Weights of a small transformer language model.
Size: 11 layers, width 192, 6 heads of 32, MLP 448 SwiGLU, vocabulary 862, 4.81M parameters.
Architecture: rotary positions, untied embeddings.
Training: a variant of Adam for these matrices, 157M tokens, 9571 steps.
Each number is 128 + 24 x the weight over its row's rms, rounded and kept within 0 to 255. Layers, rows and columns count from 0. Numbers have three digits each. The size before them is the row's rms in percent of the matrix's.

# layer 2 MLP up, 448x192, rms 0.106, rows 413-447, columns 144-191
095:139114140135168156117121068129129091094111092125136096114105116109102104124100087087139103144134139149160119159125169082129133089126130120142107
105:128094107100118121136117130165093124125144111111127103103118162112143124146123100116146146105083124144096113144101099139180096145134069128153127
098:122118114107112122148142108125116147167101120142143144115092192129123134109132146137131151083118142151111144152104163082102130119120118127158150
103:132105150128088126137117162133118122095141159125141086093101100104169101137088129135077129156124109080122127137138129120057146117099090139091104
104:109118110103129132129152113075128113141070116106152162172172128141122115141155084111085095120092103141113159157114118148141137131100106138130140
094:125138157156130120150113111133111163138125134079150096148102162132134124128136125128127115103118108139084111182166127164168138133118126169132123
102:131166115094139146144109209141121102150115131155132170110105151136140156145084138138128131115117144144159180133098088163182104117138099067112166
099:125102131144112126106121115103121140106122116121176158156079125147112132154123153164097160093093137121124092129093150102177054129157094117107088
097:133173154079140132177133117131154083136142128175152102120115121104108126122127188111154126104084134063156110148133124146137091174142132127145116
100:098124160090103124087132110176141152160119110105035115198165118116114132172113123116151103142090123141083102101142119082119139153122148152137116
100:175146103124159143143134112167121116122157125137099164080130103100135142098135106135127103116112096125111137124134126114130138146173156112150153
095:113142126158144124110128133092102098097130126089102179100114158137131144121136114138114107144148109138109128112134125153145120121151114082072092
097:148122142126111147145128123142148134160141125113165103136137116132159128110083129142137098138135115125158193116119159111102156104124105147137144
099:113116139128181117152130137112081117134112164132094130120114140120132104123199134063142180109131110119116123157084148138133127154114139083090116
099:168116172131100132120099134086126145089106116164129137128128134112158144091184120140147159126135152127138111087143158116095155130108113137124092
099:133130112157141145081140117120137121107112134079123117168122155156095127137082092141136111135120103148120127155092107170106125111113134116086163
107:112138123128164148104097097125154095134127132125102115140102133103156126107088094136145112119133111163095133117108119145102121088156099158117112
103:165127140092135102158132122121122123125159173122097106096136147091143134095166149148127112113186163125121124092106156112094140098096116122171124
089:116126157143125133128134127129157135136104116136119087152075131126111121125061133102093101105134137085109142076128142120120132090128120181157099
104:160126136093144137153087129156150167089156124124104125128146155105151162104153093085155170134146097149140134133157132137091157125113108097159148
093:172178096100075126092167147115124166154114105113125161117088096110148095115132150092135128129129153108131128135131099179110120120124097110109143
100:115114098094128106083112127116133100131128085154133141116132118120122157125079122154153147127186116149165127140140121114123113113128136145145158
090:111130142143081128089118151116095124118152146148134122129106128146151110140158162133138125153140119121108077139113162132112141184124110126132144
101:121106104160130121112096089157114137114139149167092117179121164108108051126129067099084123145114143115076123145094142143132146146129131104121084
096:107131118133118103107096169117120089100114133085145133149130137164085124088117142149121134122140128133161128116156119090099144118097156108109131
107:146151127156136161133115122129119130117158112151184122150165127113152126163110151162127135136118132136146139099136130170147135113118133137087120
098:151097118145158135135164136163062151136143143146147137132103135203158129090154127124081145147113100150119140115112135123120110138167114086154118
099:102158117141104104147162151093096163141138101124115092125116136140101096124142158139141117127135109128147111103133123108163073120096133156098151
095:090133117156117112171140127120084161121106100085163142145143138147076134112141118147067137148102143132149136180121134073156127144112141147145123
102:149136119136107089105132128096134135160091136135125139108102131165111121113109135114147113126142150139108149142138132146116133122136116065115112
099:086131164118145103133092108155122111149128143143124153133121166121129132117115062120086169122112107133098082141085124147115140151109123107113118
094:163106124097100138149133109157139153118110160149129174147108144186102162172090112142082197134152115136133099164110110140125136143159130137116126
106:100134099121109149121133111111137089136124090129097167117140166140133069154127126170145120108132146091121158127143157096148084109119109107113101
095:122145118112113159097113130137150160169135087124143122130156137149133155122135110132117138120126124100165111147132134169108129131174144154121186
096:107098157136150151132126139117140132136090134153159129145073105115122132132125130131125137120085159115109096146099109148089109127158121181147151
# layer 2 MLP down (transposed), 448x192, rms 0.103, rows 413-447, columns 144-191
092:132101108111165161145093136168106149134139120135157129127154108138144093138155136100098138150104133153110141164097061158094079105117123154099165
103:146147074108095104153158119136117148128127102129145095148174141073166128131147140087095092142106094128111118150156131089112105136158139132116121
097:131137116140167123107152149131147139085129110137148128127132134125148114140126129116098128136143125109139122153113153156124180126138120152171137
101:126119165117154127088092119143121141135070115125147115153124147132132148115119137157139181072104139099128094152135149110121169157121104114124105
103:105131152160114100112142110119130156143139124107117147122131093092135081161123155149158119116105134128153107114123124103151107119172140125120114
096:127125120085110091105137089134159139116139144105103111103150124110117168112162119159108111134091126120127148154124116163127120147156129110129155
103:116115113106142139150111101137079103091117125128141112167144146132117091163119142067129099177110154110121144175134108149070107147118106153165169
105:096118125111108115111110145133125151166122073130120142154129129125109144123134134159126104155100092107117123129113127146193090127134140135135137
098:159126126178148115135133138145144064161125092159084125113144122174093131141145138132113167122119134112126130118141154155115094149128132104117119
100:176149076104147144115155149104149135142111120107107133154124116118092139094151125149122106113097159123144138145081158149085121177110154130136124
101:170170127124142165123182089136093130104076113130117116139133118142122117132122154089140144127153092137157165140122105065142158100143114138149083
098:141129128129136124111137095157110155095131127146100164122130159098146163056090151153121155120101109111147148133122192136093120141138096143155156
101:140158089121096141152125178131126121151173126137131113164160157164127102145092133122126129113139095096066098126149094177148089131145121118135101
098:180148127132127126099144151065154151134097141146137157137076136148128105155129088113130146129118110097102165144175160140115173126103132120117121
100:105121175117127122129131157129121128121133112076162123159122140139111124131086120126122106119118136127113147129116088114181101105118143107117129
099:140105091117071133129093126126098095139108136096095106103132148131121143101138113136137132102068128141103101122110119134149117111132138156124113
108:075130119157153102144131190105116137166087133128132128157148139125116147127121110132164166073107140145114160147134143145144114144157131136117133
101:112159156127150131148132108133151097128133130133117111100122143121148130094159109162136126118183131149152116108091174103139083157112100141151111
093:135140116101128195107144089099118109103146128165095118158171141158132133103098131104123107140110130109104154126111148115081101163150182136121123
104:089145119122107134122115088159166137156094107135095169099154118118120153122143125153144112180102109129117158133153117133156096154152150140098147
097:141160126136095117129140152136124149138157099129128143132130123147101123126127099156143113162124076100124135124137097148080066108162120123104120
102:108144152108100147138140091056160132127144143140135099103098145151102125109115134130171104111116119126129101127186109132063126132153143107130114
090:123135124113127119103121088144147108102090114072157115111107157129133122138116110139146118139165147112106139141140134134140114108120053141104148
102:126139131139120138106116121125094095116133153145132129144124099120151116131126141097110150089091133120120118131153109145159142109160148135130156
094:124104125106130126100078185099147110166089148099155135178141112117128110148150078127135112097098125117154127125137120133137080170100152119113087
106:139097127115132136148140105123127105166127122119095100127130090092108162147109134093106166134152095133121117124152160116136134121108130103085165
097:107093097136153112122115091150139114134142122142148136144106149084114119146133086110125117120159105145152133137126127137133170190151169081144113
102:166090122118122139097121124109134122121153167094154125164136124183133160123103116114131111117127117115112120147112109091127092165108143099123115
094:122123101146117166118133194167091138131175141119128146126133142148227152145081111152124148133113083136096139115135112112178132120094117124116122
100:193092145131129144091124134115108110171083162107109113108080134118130113151095133163120146159109158103129149129163111151110122134111170098120130
101:131135085131139162133136120108107186120131145148124132135136087123160130127132135136125129103138135149114115124115110134121076167208186177135124
096:115127123143103111184119119096162132100123150153139151097134123149076152083196143096143143131091122161129137118126100130099172142164137118078146
105:125128137141156126136068110109118129069120166149137131147118125110155110135114114110105135124093132143124148124096124133103111098141169134124146
095:115187093138145158121136109099108140147171121136150124145072157172134123167150123146106130142140136181093162162123144147153166153147140118149128
097:117108102138185145189076092093086146130125113133134112139182120154131139122113145130146111111113120157128193115126106110138104145175121096113116
# layer 2 MLP gate, 448x192, rms 0.116, rows 414-447, columns 144-191
102:105179170123103163146077112097145165098150126122104098111147095088150115101150139103136115118152172150076174138134140110170123156137146099128121
101:104123153143114131111153127100120111123129100148119184106137153129146124124145125113169160111189143150108111105118135128122122143174121140173111
098:149121163136077134129081137132106102146129108128130088148139098142131107100097104094153154129139096108120118158131118130107092124117094125147132
103:148110101102140116099083151144149061176106128153151168159142093118123100126169117154102174139125136113105136153140172141119126132105153116132164
104:091113151131100110171123115154068125159138146091122167115117135135115130112083124104119104132125114103079122172092088159128146142146156109144124
104:151151099093096150145132135102138133145129114107155103140127165157101154137102110139086123123092097149138136136111118147137159123140113138163117
096:096145130135124124137153140134113115156154122134117095120163184082130148115154097107094140167180149114096126107107115162108142152120118131113144
096:107108125105089171112147120124104105145177171083139129119145120113163137107132142104155167178137162118128192155125131140127086105128108104104144
104:101127116148066097145116112106126157138136110141149148116116125128170127137171149154096124118132144099100114127184127100148138148132147127184105
098:127154123159097126116135155087137149125158144137116162099067125133146113107143121136145148160155114124159144109149116120107149138112110118115113
096:122101128144124171095122091119092131113146130104153107116141163124119166171125130167148144166138071119157115126119156143156122166071118156087138
095:091113123158083107166140161071103097141140141106122097156121133137093094114154140132099133154127141102116090127137122160102145138174108117107111
095:117105101138078152134111085115151139153105123159153117106117108117121098123159143081136100132102130128112138127114126179102100112121152174129129
098:090142078129133132099122104123151100163097119113131124097108088136110121127106132121142140115140129134099124108104121135143121144139144124179141
103:121123112117177129122104169126125113119168127109178106153144086118138148147097151130141102117132138117125127144142154097122144124120143144151190
102:118149120116131145095160137157120119134098092136177137113112108144154136110142118113153087142122147119132106099118137098126112108139111131188154
104:117089107129094170103132113114111136157146121105183075137128099124119135139103167133113124171123127140135075120133140126126133137115073124128140
096:141098134171155132139078099145102149123101169117165140120121120132123151155173132119128144124141129142137137120160164099123163146093117112165115
107:125113136145112134121099159163114130078136119129144118125093123068115087126143109130148147168084143142076080128126154164118094121116109165190116
091:111145157129147180176087111155156111136105123131141122155101088129103165112117143126155111162132124107141123148103133100127146146140086112149123
100:096133186159148144131133141097123096124148132108164117144128133138145141124066101185110101167136142140127195115119128135130146132134106171115189
089:119143153127098144110124127134113123134140122112095144137153167141096096158104107141143144153157114152111117137120107158088111166080107093131163
094:118142121114087151132075159153134094130198131112086103118108135100129139165142163135129113145145161128127163098150089137145146154150095138109139
101:105134142096122126106146113104099152152146166167138164117113139116123121164116138110159126106133119134077092159150123183146130142146100124145120
105:141123158116119129100091100129106116080130084115150159138150134155099117101115180120123122153172121114121125092098078152148141115163172154186120
095:148143121123094162124098090137143100102121152117131197170144150120160097136104132135124131095148119123143139117081116088151134116102135151117119
100:067116136077149141094160123125164161126108081157133106165147169126143092135131111140133134174104140150131092115129126152119142143148129127149152
093:117093116145133139131124140102103123124150095102120147192136140143107133128107124141156083116159161126125134123116107138118170150168117141121125
100:125099076103144117132167119110094085116145085120127133076148171105120134130181101157139118144141149155105170162144169099116163190132139149105148
099:104113108144140132126128091127142097096142166092099120129105148127088117127137155078135089147161172179125137120139163104154184172155183124131126
095:103092147127095133050158122126115095148113099141113142154140099123112152106177108125117157142142172155137129143146164098138148126142121105135127
106:127174117154155130139183137148122082145094102148168150150159127105119150141125103156136174109126129130115126135116164134123120113096092141137172
090:149107149136147159098100112118133096115097148124148090098118157127118139075155134117149143150144129184123147165113154124113097135108142135121151
097:113140139156026166115137145161129142114111130111119108086158088137113077113101134090147128139167137126113169146158151151138157129138140147143106